Weights of a small transformer language model: MLP 1792 SwiGLU, a variant of Adam for these matrices.
Each number is 200 + 20 x the weight over its row's rms, rounded and kept within 0 to 999. Layers, rows and columns count from 0. The size before them is the row's rms in percent of the matrix's.

# gate: layer 10 MLP gate, 1792x448, rms 0.0511, rows 1530-1540, columns 0-223
# up: layer 10 MLP up, 1792x448, rms 0.0465, rows 1530-1539, columns 0-223
# down: layer 10 MLP down (transposed), 1792x448, rms 0.045, rows 1530-1539, columns 0-223
gate1530,098,179,231,225,185,219,210,187,171,202,249,180,205,172,211,147,213,207,198,196,194,192,203,216,196,242,194,216,181,226,199,203,190,216,185,206,187,226,205,182,202,216,208,193,192,179,200,206,181,191,228,182,202,160,229,183,162,256,150,226,206,200,210,177,189,180,203,212,168,221,215,164,191,210,228,191,178,216,229,227,192,208,238,177,196,230,225,203,201,194,225,231,195,190,207,191,179,200,197,172,209,165,205,208,211,159,183,210,228,211,227,223,168,195,176,210,248,211,176,197,223,204,193,178,186,211,198,200,194,199,161,230,252,194,207,184,197,190,181,193,195,212,169,178,208,208,234,181,201,214,228,200,193,189,204,245,211,197,195,204,211,172,200,209,220,177,203,238,219,214,174,175,199,187,185,179,233,162,212,184,213,193,194,179,205,181,220,194,216,212,217,184,217,162,259,184,256,200,175,208,217,195,159,169,212,189,231,213,238,174,209,188,166,193,222,195,217,197,209,166,182,232,182,166,193
up1530,098,187,246,202,196,175,216,219,254,197,190,212,201,222,212,200,212,219,208,217,184,192,178,206,183,182,196,187,211,175,194,190,150,203,196,196,220,183,193,223,229,222,194,256,167,209,212,186,210,232,189,199,172,207,223,258,218,197,236,161,206,226,228,195,165,214,176,193,229,191,209,180,230,224,216,238,231,151,196,171,177,188,215,192,216,168,193,211,200,183,208,179,198,208,196,203,241,170,225,191,167,200,207,192,219,196,182,201,192,222,172,254,161,215,224,185,180,211,186,212,151,201,223,202,215,208,235,228,219,247,203,162,222,195,194,190,189,187,201,195,200,223,186,188,228,173,204,244,221,217,223,180,206,176,199,200,188,211,239,197,192,207,210,198,187,212,215,203,205,234,211,219,165,205,216,232,187,185,216,184,209,206,187,202,170,224,196,165,235,171,217,203,236,206,180,216,147,189,171,205,215,193,211,230,198,190,173,201,205,240,192,209,215,195,188,196,199,192,195,233,201,212,214,204,202
down1530,095,224,185,189,185,208,209,212,204,156,199,211,195,188,227,207,180,166,211,193,172,198,219,206,228,168,211,196,201,188,224,227,168,162,159,231,214,195,210,207,214,181,222,193,176,208,189,185,186,180,219,190,201,152,176,202,179,235,179,204,188,192,194,219,186,254,248,209,188,184,208,233,153,210,217,197,154,225,190,164,227,159,206,172,219,214,192,162,180,198,222,227,192,192,211,197,210,164,179,205,187,181,206,202,219,194,168,182,196,192,205,200,224,198,172,188,190,147,197,196,213,183,181,206,194,207,211,186,196,171,210,190,194,175,184,200,162,211,205,191,227,178,210,186,223,192,185,198,168,174,230,218,204,181,203,190,219,208,227,180,208,201,192,192,175,182,200,204,185,227,174,166,198,203,195,187,223,195,180,212,193,203,209,216,203,182,238,217,201,200,212,219,217,217,218,226,225,213,211,209,205,166,218,182,191,229,180,177,190,237,228,166,199,166,215,179,231,216,204,181,204,204,218,177,210
gate1531,104,184,168,215,162,193,179,204,188,199,200,213,215,205,210,189,178,205,204,202,196,179,216,193,175,229,214,209,219,212,204,193,227,190,183,211,230,186,206,185,193,205,188,174,191,190,198,211,210,201,191,204,194,205,188,197,191,173,223,190,162,210,174,201,194,200,212,174,226,169,205,201,206,150,200,180,204,225,224,208,218,201,179,221,212,221,227,212,215,210,212,233,184,181,236,232,232,192,275,213,185,171,167,153,218,188,179,209,182,179,221,182,202,191,182,171,214,245,230,217,156,214,198,205,204,198,184,198,169,161,218,218,188,222,192,200,182,171,176,227,262,201,193,235,208,204,248,214,224,189,200,219,223,194,207,211,235,231,189,183,201,200,185,178,216,200,174,199,205,206,168,206,209,217,223,192,181,213,204,179,168,207,170,253,209,222,205,204,216,202,198,184,213,210,221,185,203,175,196,201,212,221,181,211,186,180,223,195,236,205,202,182,194,188,171,189,240,231,255,198,186,188,215,181,155
up1531,104,182,205,210,199,259,184,199,202,203,190,202,205,201,218,194,190,219,198,194,175,218,210,151,204,223,196,185,218,217,179,183,221,178,231,178,199,164,219,203,211,224,175,195,250,184,205,197,224,194,216,193,200,211,169,212,224,185,185,221,175,196,245,216,204,179,183,191,184,204,198,212,195,155,178,190,158,157,222,203,217,231,185,194,192,154,176,203,203,198,192,176,189,195,168,213,201,193,205,202,233,207,185,194,209,227,191,229,215,205,190,182,226,176,188,245,180,212,209,165,192,192,196,215,206,210,212,182,203,208,211,190,184,204,216,202,211,166,208,187,190,198,234,194,188,190,206,209,196,213,235,203,194,208,165,182,196,205,210,168,193,208,167,216,190,207,154,203,195,231,196,249,188,184,204,174,180,207,238,259,214,182,209,176,197,192,203,210,186,223,188,183,197,207,202,193,233,200,184,197,188,210,180,197,242,191,181,182,218,218,187,190,173,159,203,216,209,224,187,188,199,222,195,174,212
down1531,102,232,198,192,173,208,209,242,227,208,199,180,174,211,190,188,211,229,186,180,185,214,227,218,223,217,200,212,223,217,213,225,233,210,218,229,225,175,202,209,191,215,197,185,195,191,203,200,179,170,204,207,183,155,161,206,181,205,220,193,215,173,192,221,198,192,183,176,192,236,223,191,184,208,203,234,198,198,177,211,203,188,171,175,178,176,175,203,232,229,239,194,223,203,198,197,191,206,184,200,168,196,189,176,202,195,178,202,196,175,177,186,200,191,168,216,200,175,207,234,211,215,184,205,218,213,201,185,234,190,214,195,204,190,201,200,198,211,189,228,195,208,219,218,194,182,157,193,169,218,193,199,200,197,216,195,184,214,191,193,198,230,226,185,195,211,167,185,222,208,184,195,233,175,212,198,253,196,204,210,197,170,243,212,178,224,157,195,224,166,245,199,221,176,188,216,211,176,198,217,219,199,170,184,195,224,236,188,210,179,213,225,173,204,219,247,204,223,162,198,203,236,225,208,202
gate1532,097,199,217,172,192,205,200,199,197,196,190,196,181,203,190,193,183,181,202,183,241,233,201,185,216,197,202,252,188,208,214,196,177,240,193,223,216,218,222,181,153,189,203,178,198,201,198,249,191,200,196,185,201,209,177,210,193,178,196,190,171,187,201,200,178,186,165,177,224,194,213,204,173,213,209,246,205,207,214,188,155,224,193,191,224,180,209,209,186,187,186,175,212,195,153,168,196,183,223,191,207,197,208,198,201,203,204,244,176,229,193,234,164,177,204,175,187,192,236,186,194,216,228,188,162,184,187,194,193,176,211,192,166,239,193,207,201,143,201,210,179,205,205,188,232,223,162,176,215,162,184,205,186,216,204,215,220,216,236,205,161,221,219,216,183,203,207,182,219,214,200,198,179,204,173,202,227,183,200,199,231,182,204,227,147,198,199,234,251,186,198,213,191,177,182,179,209,191,191,182,218,222,219,198,227,195,193,207,210,241,211,203,197,217,214,182,170,221,177,201,213,171,227,211,185
up1532,099,215,207,234,185,195,220,181,190,208,193,232,166,175,223,184,209,226,233,183,220,195,199,180,208,209,162,228,200,210,214,203,189,211,161,168,180,180,212,244,202,180,215,200,212,213,204,200,190,207,189,237,190,257,177,151,223,223,218,233,198,171,175,192,169,196,212,209,198,183,205,216,179,206,198,243,200,199,183,189,166,187,198,175,190,201,194,234,224,213,202,206,189,193,203,222,192,212,200,221,209,189,179,208,222,201,215,226,174,188,206,197,212,199,200,191,205,201,172,188,189,207,194,213,212,168,204,205,232,207,188,203,198,216,199,208,187,220,197,215,230,208,198,197,177,179,168,169,224,163,194,203,218,161,231,209,234,206,190,179,215,205,187,174,199,185,201,229,211,192,200,202,184,209,202,184,158,205,226,194,201,217,222,214,197,201,196,233,220,229,206,194,189,213,196,211,213,199,206,228,213,197,213,211,218,196,174,200,227,156,207,213,178,212,177,205,182,212,181,184,202,182,186,197,234
down1532,095,218,205,228,219,199,223,198,209,171,193,241,191,219,187,209,228,192,217,203,203,214,214,237,223,181,203,217,193,191,232,159,219,206,208,159,173,172,193,247,162,190,175,216,184,224,247,223,202,215,188,226,195,222,213,204,222,156,212,197,217,220,179,166,190,209,234,202,194,199,185,172,227,158,214,180,211,171,185,204,213,218,198,173,235,214,223,201,196,176,192,211,231,155,196,214,208,203,192,173,212,185,215,204,189,194,249,233,184,231,209,156,196,199,200,189,175,181,177,199,203,199,176,215,209,210,196,193,195,192,202,185,186,215,201,208,211,229,200,196,206,193,196,231,191,166,210,168,225,200,232,220,168,201,214,218,208,202,215,193,188,178,222,210,206,168,197,207,206,203,240,177,200,202,198,174,174,202,192,191,208,256,223,226,238,232,229,214,185,233,198,221,224,231,173,179,234,212,212,219,217,199,201,200,190,178,204,203,180,185,211,199,166,191,204,177,188,217,209,184,200,188,190,191,193
gate1533,098,194,192,210,237,175,205,212,189,199,223,229,179,211,224,159,195,211,195,215,195,172,175,230,226,192,221,230,220,185,231,212,229,201,166,213,209,220,192,220,184,182,196,216,177,184,185,214,225,217,176,199,176,203,174,195,207,222,179,190,181,201,195,175,184,192,198,203,226,195,211,212,192,230,174,171,213,211,184,213,206,217,199,212,199,218,191,181,225,209,192,205,199,179,188,172,206,171,178,187,194,206,244,196,199,197,222,165,202,207,206,206,191,216,199,211,192,237,238,230,210,229,186,202,224,235,190,205,189,205,193,229,179,206,181,203,207,211,187,208,212,222,151,220,202,224,227,209,199,226,215,195,186,183,147,205,218,183,173,239,177,163,185,199,158,207,190,227,184,190,217,194,208,224,211,211,248,209,227,161,201,206,220,164,180,213,236,206,220,205,182,180,196,210,203,205,217,184,152,169,219,214,203,181,185,190,200,199,225,216,209,204,203,230,213,171,198,206,205,203,168,176,200,173,180
up1533,097,204,201,180,211,198,194,169,213,193,209,229,166,195,191,224,175,212,188,206,213,208,218,228,186,194,200,213,203,196,197,206,199,213,179,209,201,191,192,188,197,204,161,181,199,219,208,212,178,187,191,231,211,206,233,248,202,204,210,232,185,224,219,180,183,166,212,198,155,235,208,171,191,191,220,190,217,212,207,188,196,225,195,190,237,234,185,184,241,175,211,167,194,218,198,206,204,184,210,150,180,186,157,192,157,176,188,195,233,189,201,202,224,203,217,177,221,181,147,209,232,206,218,205,167,205,230,205,194,213,152,251,242,183,199,199,209,205,218,225,207,206,199,200,215,169,211,218,186,227,173,181,188,224,191,162,211,202,240,216,216,167,214,232,210,210,181,210,181,188,210,184,179,231,185,243,194,216,203,203,201,207,189,180,246,206,214,203,192,209,211,163,253,245,190,167,240,179,190,169,188,189,169,222,199,216,209,175,216,212,227,172,218,152,182,206,179,251,215,208,215,199,193,201,186
down1533,094,190,171,183,177,207,210,194,197,165,196,208,207,221,182,189,214,237,205,211,202,186,178,256,242,209,230,173,199,175,152,201,226,190,211,226,235,198,227,226,221,201,188,158,182,251,217,184,222,204,209,192,198,212,221,190,241,212,183,202,197,252,227,203,151,189,207,218,203,232,188,198,226,168,191,198,166,221,213,206,213,213,216,144,236,164,175,191,173,226,182,181,213,213,198,207,204,160,158,195,196,177,188,172,201,177,212,187,212,177,187,213,188,207,208,195,189,179,216,210,164,224,170,198,197,181,161,180,238,211,205,210,177,182,193,185,189,213,212,241,180,205,183,209,233,215,244,225,208,198,174,197,223,218,194,190,181,186,207,199,176,241,224,192,158,172,186,190,195,200,214,247,233,245,208,174,205,171,200,197,178,210,210,204,208,210,208,194,206,183,197,226,220,182,229,223,220,188,207,209,229,210,214,193,193,212,225,177,189,193,199,204,210,233,187,188,198,171,251,200,204,173,200,168,173
gate1534,091,183,169,185,184,181,189,192,181,208,190,211,201,181,205,218,188,209,185,184,205,219,232,232,189,217,218,191,183,219,198,242,228,235,187,208,194,203,190,209,168,202,172,219,179,154,197,222,218,191,236,174,224,223,190,238,172,196,198,208,217,198,199,202,185,207,169,201,199,176,216,199,211,186,165,183,181,165,229,200,206,200,201,212,181,207,203,158,228,209,184,212,202,207,181,186,169,169,201,196,193,159,196,196,210,197,217,212,227,185,190,218,206,198,224,200,197,182,208,172,220,203,235,219,204,175,198,192,193,186,228,196,209,204,193,211,189,218,176,206,180,201,250,202,183,198,225,186,227,241,169,181,187,219,195,189,187,197,171,198,197,199,223,219,217,167,184,204,211,209,222,187,213,208,252,233,186,216,194,220,231,187,213,204,220,170,187,190,209,193,198,194,175,221,162,171,208,201,218,184,199,206,207,184,238,177,166,152,201,212,190,204,208,201,205,209,237,185,181,205,181,200,175,212,204
up1534,099,217,185,206,191,188,215,162,208,181,193,211,219,195,197,195,184,222,211,200,237,206,196,220,213,184,210,248,190,176,195,220,166,196,197,178,236,203,207,198,223,203,167,213,203,209,196,223,194,253,238,242,217,170,164,178,190,191,204,182,207,226,200,223,209,216,211,252,199,170,191,194,190,199,188,208,214,157,226,202,195,175,177,191,215,164,227,154,217,179,180,181,190,195,210,243,200,181,196,135,219,196,170,219,174,187,210,212,181,200,238,190,176,168,244,175,192,161,186,222,172,206,192,199,198,180,188,188,205,192,187,191,189,218,239,217,202,247,201,205,199,213,179,213,179,190,204,211,209,220,217,213,258,198,222,209,215,236,212,185,192,199,217,216,195,187,175,209,206,210,221,187,220,240,211,230,231,199,185,202,204,195,183,238,208,179,199,198,192,206,215,195,208,219,187,215,189,176,218,188,210,180,198,237,191,198,168,212,200,186,181,235,181,214,182,217,204,202,213,236,172,201,208,212,179
down1534,100,189,191,196,162,218,200,214,198,213,213,248,219,190,235,176,174,185,192,211,222,165,208,188,190,216,230,181,188,199,183,250,221,191,193,200,196,200,179,205,203,199,187,207,193,197,212,204,237,182,207,218,203,254,178,207,179,189,198,191,199,208,203,224,202,196,214,192,210,200,219,182,239,227,216,187,228,174,201,202,195,201,198,173,194,180,211,233,215,213,210,214,225,150,188,191,208,186,211,192,184,234,193,205,216,201,197,236,196,198,195,209,220,234,224,206,201,175,194,183,210,202,188,196,208,201,196,184,211,209,194,227,207,213,231,233,177,208,210,195,217,173,204,211,192,189,227,191,222,192,192,228,187,196,181,204,197,208,212,210,258,188,190,200,186,183,212,189,176,196,232,202,203,210,226,209,206,214,187,214,210,202,181,193,189,212,238,167,224,211,187,211,189,228,155,214,252,223,244,190,210,159,191,224,201,174,172,201,222,222,191,173,193,204,247,197,240,195,239,180,207,189,170,205,231
gate1535,094,211,232,205,175,166,212,183,208,174,218,221,184,178,198,163,212,191,207,201,194,191,206,225,178,181,226,218,206,167,226,198,228,213,203,186,215,210,203,176,192,171,180,237,204,198,188,232,196,247,204,185,198,200,210,216,192,214,192,176,187,183,197,186,210,181,207,243,166,212,209,229,180,192,233,190,180,209,198,160,230,200,244,214,202,192,191,247,212,190,213,159,206,170,205,176,216,182,199,193,210,234,173,183,205,214,237,193,205,197,204,205,182,196,238,187,203,181,201,200,199,201,208,192,172,208,208,213,197,223,205,198,190,187,189,225,178,189,198,156,161,196,194,205,251,180,201,205,205,176,230,210,225,236,219,175,189,206,209,180,206,182,207,174,196,225,202,180,204,218,201,209,197,202,209,245,193,187,191,199,192,222,190,201,177,189,195,207,190,254,215,187,176,217,188,234,181,209,160,205,165,179,198,178,216,215,154,188,200,194,205,165,192,197,190,203,222,217,228,206,229,182,207,225,225
up1535,095,218,212,232,182,207,193,160,215,204,214,229,219,180,196,214,207,194,225,220,184,209,228,200,157,209,212,195,211,193,195,178,160,191,186,229,206,194,177,203,190,203,201,250,197,202,200,218,180,146,205,176,218,196,214,236,165,172,184,207,203,217,245,186,185,186,201,182,192,217,199,200,219,177,176,202,233,193,220,210,185,218,185,195,225,187,144,179,196,204,179,206,189,238,203,245,202,189,209,205,172,180,192,181,203,216,197,218,243,199,192,195,214,216,181,232,157,190,173,182,208,195,169,181,233,197,245,220,180,179,200,219,207,193,189,179,211,209,199,206,193,188,207,218,215,222,184,221,212,214,203,257,177,211,192,175,194,199,197,220,200,197,207,181,229,210,175,168,252,154,225,191,201,156,199,235,229,197,203,193,218,162,209,210,217,192,180,216,204,192,200,208,208,244,184,190,208,198,204,211,197,185,214,213,202,197,212,195,216,212,230,176,225,212,211,213,229,198,205,200,184,214,227,216,207
down1535,104,199,213,202,223,202,215,217,174,210,190,235,208,191,229,187,194,220,206,220,203,214,192,192,223,207,188,207,215,217,199,215,227,211,215,207,216,186,215,205,193,191,192,175,186,196,187,206,205,204,199,196,184,137,209,197,192,178,187,232,227,184,199,216,184,206,214,197,198,214,209,225,192,210,174,198,203,183,188,187,208,206,219,195,175,200,169,177,169,239,216,211,232,203,199,175,222,206,206,163,148,178,197,197,200,181,179,192,219,193,207,232,226,208,143,207,194,204,205,218,227,209,184,206,215,200,195,174,189,236,176,159,165,212,192,206,183,210,197,212,192,209,208,203,201,200,125,183,200,203,196,210,179,217,201,215,214,206,199,204,200,202,205,181,186,177,206,208,194,209,202,196,217,198,212,187,197,207,197,210,224,225,178,247,202,217,218,199,191,205,184,192,203,192,198,209,211,192,207,177,215,202,191,219,178,213,206,182,215,205,179,205,178,204,184,208,199,189,207,216,222,180,245,193,196
gate1536,102,184,198,201,184,182,196,195,210,209,164,238,234,235,238,175,197,211,180,198,204,184,217,169,170,237,196,237,197,193,194,231,191,182,177,240,204,185,199,224,188,207,170,176,168,240,205,191,191,209,178,199,194,205,221,205,198,179,217,196,216,179,209,190,182,212,208,163,209,171,210,234,210,194,171,202,238,214,170,196,213,215,175,208,209,172,190,158,236,219,191,196,182,210,221,204,237,194,212,207,220,230,187,206,226,168,184,163,237,201,218,192,222,224,225,187,181,169,221,215,186,209,202,217,234,186,198,207,184,205,187,198,192,195,206,213,207,184,197,202,200,198,222,165,204,221,192,193,199,175,196,204,218,225,221,174,223,222,170,197,200,222,129,155,185,215,193,221,201,224,240,185,201,208,225,191,216,171,206,194,203,196,202,230,171,222,192,209,175,169,173,182,212,222,167,187,225,210,189,187,173,224,213,191,218,168,199,194,197,183,188,207,222,170,195,194,220,224,195,196,204,206,213,247,212
up1536,109,167,213,169,234,153,207,196,211,224,186,208,190,203,196,209,163,194,187,192,227,211,189,200,165,197,189,214,209,201,204,221,230,186,198,199,232,151,264,192,212,198,194,202,222,224,183,240,205,196,160,208,210,193,178,227,186,189,210,193,181,195,207,201,203,229,229,212,226,191,203,209,214,162,177,231,224,204,198,201,185,207,176,179,190,183,205,175,182,201,190,182,179,201,218,222,204,214,208,205,208,211,181,174,249,203,187,191,227,187,208,207,222,190,230,210,168,151,198,180,193,198,214,210,178,229,229,190,229,197,191,167,210,211,241,189,202,200,201,162,259,202,185,203,200,210,208,192,217,213,198,241,200,216,235,202,184,196,249,178,195,222,215,179,205,218,187,178,200,205,229,196,205,221,184,220,175,195,144,222,197,217,190,272,198,192,193,200,183,176,213,195,242,236,182,176,176,191,180,220,196,225,222,215,221,194,197,206,197,187,187,202,194,193,195,215,207,188,222,238,189,192,206,226,198
down1536,100,207,205,196,215,219,209,205,206,221,192,210,179,205,197,175,198,178,180,196,188,190,213,181,216,203,196,233,188,226,222,197,236,199,175,214,201,170,218,172,221,226,195,203,174,221,191,199,212,194,178,206,198,221,204,183,215,207,202,223,169,189,211,202,207,224,222,204,215,156,172,227,210,194,202,195,204,207,221,211,191,184,215,223,185,229,224,224,206,217,205,191,211,178,183,211,189,212,176,211,198,180,200,142,218,211,171,196,232,197,201,217,206,210,223,173,179,200,202,206,179,208,195,244,193,174,199,223,208,255,198,201,175,218,223,188,221,140,187,209,211,177,250,206,170,192,242,232,193,169,215,245,203,212,177,189,208,174,253,185,220,180,184,190,220,218,186,200,191,207,218,203,193,196,195,206,186,223,150,217,178,179,177,198,196,190,212,180,199,204,224,190,203,230,215,190,197,194,244,179,203,229,195,230,205,188,174,205,189,196,233,219,174,182,216,277,212,236,212,190,188,189,152,159,185
gate1537,095,241,184,152,200,206,195,202,169,209,171,204,186,215,166,196,228,219,208,183,207,198,205,212,202,227,191,161,182,216,232,191,233,186,204,191,206,195,158,191,221,223,191,198,189,221,180,243,171,246,186,212,205,224,213,190,167,167,191,177,219,219,195,201,180,195,178,216,189,189,200,212,189,213,224,200,202,217,179,212,186,182,207,197,190,180,215,233,190,211,221,200,220,206,212,183,209,205,226,234,217,165,199,198,202,223,180,204,180,156,171,212,192,261,194,217,188,225,225,222,185,193,242,232,166,224,185,226,205,175,208,198,174,201,190,217,189,182,225,215,208,192,225,173,211,211,235,188,134,172,217,210,213,213,191,186,198,234,204,187,223,218,215,202,203,170,194,192,191,227,202,220,230,209,218,183,204,179,203,199,210,187,200,204,184,211,200,182,195,194,182,177,190,179,176,209,208,228,168,186,190,202,204,196,203,206,163,208,173,231,205,190,198,210,193,202,189,230,168,201,189,188,219,207,254
up1537,096,191,214,242,223,223,158,219,246,231,201,201,213,203,189,199,212,196,167,199,181,178,162,213,188,192,180,188,181,203,195,162,232,202,190,203,209,200,172,226,215,179,210,189,183,193,167,214,233,209,174,193,199,191,201,213,221,207,189,148,198,244,230,186,174,195,197,194,166,193,201,206,196,166,235,193,216,225,209,216,220,191,193,233,207,158,178,203,191,215,203,179,199,211,227,188,222,194,204,199,194,190,182,219,196,187,181,149,258,167,219,195,189,201,189,225,203,198,205,200,208,219,209,204,219,222,212,206,186,200,194,215,183,172,205,194,169,182,205,166,234,182,178,215,160,205,188,180,200,180,209,219,179,240,163,178,180,213,199,165,221,212,210,192,232,202,216,187,221,194,187,203,208,184,235,197,222,215,225,223,172,180,235,227,226,189,210,213,170,241,167,201,191,200,245,210,215,210,186,217,185,179,187,213,172,214,171,167,189,182,204,213,225,161,194,163,225,203,241,196,173,204,216,202,200
down1537,101,207,216,222,170,192,211,182,216,171,186,190,220,184,249,227,187,229,165,204,207,204,187,186,222,218,228,208,198,220,161,203,151,226,211,185,183,217,204,225,183,196,222,218,199,199,203,186,181,176,238,192,203,261,225,207,199,225,191,204,208,172,174,201,224,224,186,179,220,200,186,164,202,217,188,202,193,193,206,204,215,190,163,195,162,236,173,165,231,207,216,233,206,186,178,199,163,190,214,213,180,203,211,193,234,189,191,234,183,205,184,238,216,185,247,211,170,206,189,217,172,195,191,195,159,197,186,181,223,189,218,196,235,183,219,210,222,209,199,190,187,215,220,196,199,196,270,205,200,199,170,195,233,214,199,202,182,212,184,207,209,185,195,216,197,205,201,209,200,216,198,213,195,188,176,217,182,213,170,215,166,206,213,189,188,124,178,216,228,204,235,195,197,172,168,201,215,204,218,198,189,196,196,201,207,215,210,198,230,189,181,214,194,204,205,233,194,181,149,184,190,243,162,193,193
gate1538,096,225,172,203,186,167,209,211,211,196,242,195,218,218,218,207,206,171,201,250,167,184,193,208,196,200,221,179,177,181,216,251,218,212,200,179,258,220,217,209,203,198,208,162,201,198,219,175,162,158,195,222,217,197,185,194,203,192,208,176,216,178,200,184,169,192,209,208,217,202,212,187,182,203,218,200,201,201,198,245,166,205,209,205,193,172,193,188,173,211,204,208,210,187,187,170,198,199,233,238,209,162,181,166,227,215,204,198,205,168,212,228,168,194,187,187,177,236,171,208,159,208,197,240,186,207,177,194,202,192,205,234,200,201,179,207,223,205,193,210,197,203,195,199,204,195,201,191,205,194,192,141,229,161,190,231,229,206,192,194,213,223,200,176,164,187,201,234,216,209,209,188,224,211,175,154,198,198,239,172,223,210,181,222,196,196,200,197,233,224,199,206,173,179,214,189,229,188,209,217,200,217,233,187,173,174,211,184,175,210,192,201,186,212,204,210,188,202,198,172,207,216,180,211,160
up1538,101,177,182,190,213,191,186,222,202,195,231,172,172,221,222,166,186,204,200,218,213,176,175,185,205,212,198,183,199,178,203,208,213,208,178,206,235,211,200,218,211,207,181,222,188,170,204,258,209,213,171,211,222,216,172,194,238,175,192,196,201,201,203,167,182,219,202,171,215,184,190,178,216,219,195,209,240,216,211,204,170,195,215,204,222,203,198,216,126,212,223,224,203,189,208,198,191,198,222,224,210,205,203,215,208,204,164,168,197,194,210,178,214,200,215,200,194,214,164,216,228,208,184,223,189,197,212,223,189,237,182,190,202,252,241,189,185,198,170,246,199,196,184,181,193,237,179,168,198,231,197,211,245,193,206,204,230,195,195,195,193,236,169,170,200,183,238,206,193,206,198,189,226,171,175,200,201,174,169,205,248,216,165,205,203,207,200,203,239,190,199,173,216,205,186,205,224,182,180,212,161,198,191,227,164,169,196,218,256,186,171,215,212,171,210,214,211,207,261,190,225,197,199,209,188
down1538,091,192,228,233,178,206,187,194,177,168,215,201,172,214,185,201,201,212,197,187,217,175,196,225,206,202,163,225,234,185,200,187,195,182,187,173,208,247,218,202,239,171,193,221,185,202,185,209,187,177,209,229,142,200,167,208,186,200,182,163,236,217,182,180,204,190,200,185,183,203,136,224,156,203,190,204,179,184,205,195,218,216,197,224,187,186,164,201,210,220,176,190,208,177,201,169,219,202,207,197,178,178,197,219,238,190,150,182,215,182,193,166,241,211,202,196,202,208,213,207,176,174,191,207,226,203,176,169,181,197,185,198,191,222,220,211,211,197,200,186,215,200,214,193,179,173,185,199,216,207,196,223,195,195,227,173,205,200,195,187,220,200,199,231,188,177,166,184,212,187,189,202,201,191,215,237,250,183,186,147,231,220,198,176,186,228,187,232,204,196,203,220,204,199,203,221,204,218,178,192,198,205,171,201,208,216,178,188,171,209,176,191,212,188,175,227,229,219,223,173,230,243,222,211,170
gate1539,093,154,175,169,151,230,191,209,211,185,237,196,172,214,186,183,194,208,215,219,223,200,181,185,183,187,202,207,211,180,228,196,213,203,227,195,226,229,208,221,215,221,186,251,175,168,193,181,187,191,185,229,179,187,195,204,191,184,184,157,207,197,186,169,206,183,201,194,144,189,223,229,189,151,222,225,186,200,193,212,216,219,197,222,246,184,194,186,178,222,216,232,221,199,211,200,210,213,179,193,187,207,159,165,217,191,195,211,190,191,207,215,180,177,214,196,196,214,183,193,257,198,194,199,224,231,180,206,183,165,192,165,195,201,189,219,192,219,202,224,192,207,214,192,179,218,179,224,196,225,184,212,205,183,169,212,188,175,207,204,231,178,195,208,180,228,192,245,203,192,179,179,212,206,200,225,199,215,188,177,213,206,211,257,227,200,187,187,183,205,183,212,182,224,215,196,168,191,199,209,201,173,183,185,176,167,207,190,197,193,211,155,201,189,173,214,217,237,207,221,179,206,212,193,192
up1539,095,210,205,173,190,213,204,244,218,213,204,169,206,188,236,187,211,224,188,204,150,204,189,223,167,245,218,185,200,198,193,201,182,207,233,203,210,222,204,201,221,203,210,210,212,190,190,192,167,199,203,212,213,200,184,211,154,228,194,179,232,152,185,188,193,144,176,157,196,185,196,152,211,220,212,206,179,209,200,179,176,204,183,223,201,192,216,172,172,199,188,254,171,194,205,198,183,166,197,193,224,154,203,213,213,207,197,199,218,200,187,210,183,218,200,171,214,184,185,256,183,179,191,201,182,206,177,194,181,204,215,226,198,175,213,214,247,166,207,199,210,196,177,177,217,219,217,195,158,201,214,174,217,197,205,242,204,184,161,188,218,212,212,207,194,199,179,252,164,165,183,216,204,192,220,181,174,208,233,175,198,220,187,181,193,191,190,206,222,191,186,200,210,156,184,183,206,204,199,188,220,203,230,206,217,179,151,195,215,212,190,155,205,178,195,198,183,194,190,196,212,207,182,178,196
down1539,098,161,181,206,198,175,201,188,192,179,200,196,172,200,210,202,222,202,194,193,193,180,200,194,180,185,221,206,185,215,198,211,234,200,196,200,218,201,186,207,197,195,241,219,227,209,181,189,192,190,224,177,178,158,186,203,189,190,191,192,184,204,229,184,195,189,198,223,214,177,216,216,201,192,175,179,188,207,170,194,117,201,220,175,207,199,186,249,175,180,178,214,213,200,171,193,176,182,186,199,192,195,202,206,167,201,210,160,184,173,199,180,204,229,172,198,193,191,175,206,175,240,197,184,207,214,200,186,182,206,213,258,205,188,187,218,231,162,189,206,205,225,202,183,190,193,157,216,215,163,195,197,174,193,196,203,173,198,212,235,209,202,193,193,201,216,182,199,212,199,218,232,197,227,189,192,196,200,222,186,215,233,188,190,183,214,229,208,181,195,187,166,161,198,214,207,180,181,193,218,217,163,203,219,210,201,210,200,178,213,201,229,173,203,187,191,200,172,236,209,189,206,229,199,199
gate1540,094,210,178,217,216,174,181,151,198,208,171,230,222,217,156,191,222,227,240,194,234,183,220,185,190,182,194,203,182,194,222,181,150,221,182,211,211,149,215,197,206,198,148,232,184,192,193,219,189,213,218,217,242,214,234,207,240,199,190,190,185,189,227,214,216,169,206,191,206,224,215,170,208,198,182,208,191,181,204,206,191,183,238,176,189,196,201,179,147,223,220,204,189,198,211,195,228,200,206,225,214,232,183,212,205,214,190,200,179,193,204,217,191,220,189,182,194,187,220,202,162,204,245,214,180,184,204,214,244,165,202,210,202,204,207,198,187,167,187,199,200,194,190,178,232,171,208,161,184,203,196,188,212,182,158,224,188,225,188,173,186,192,183,182,159,188,203,206,188,206,196,222,192,196,210,191,173,190,241,210,197,231,182,201,181,201,212,197,162,196,195,198,212,205,184,196,194,171,189,216,179,189,197,234,208,200,225,184,182,228,215,231,186,212,211,205,163,225,241,197,186,167,216,213,210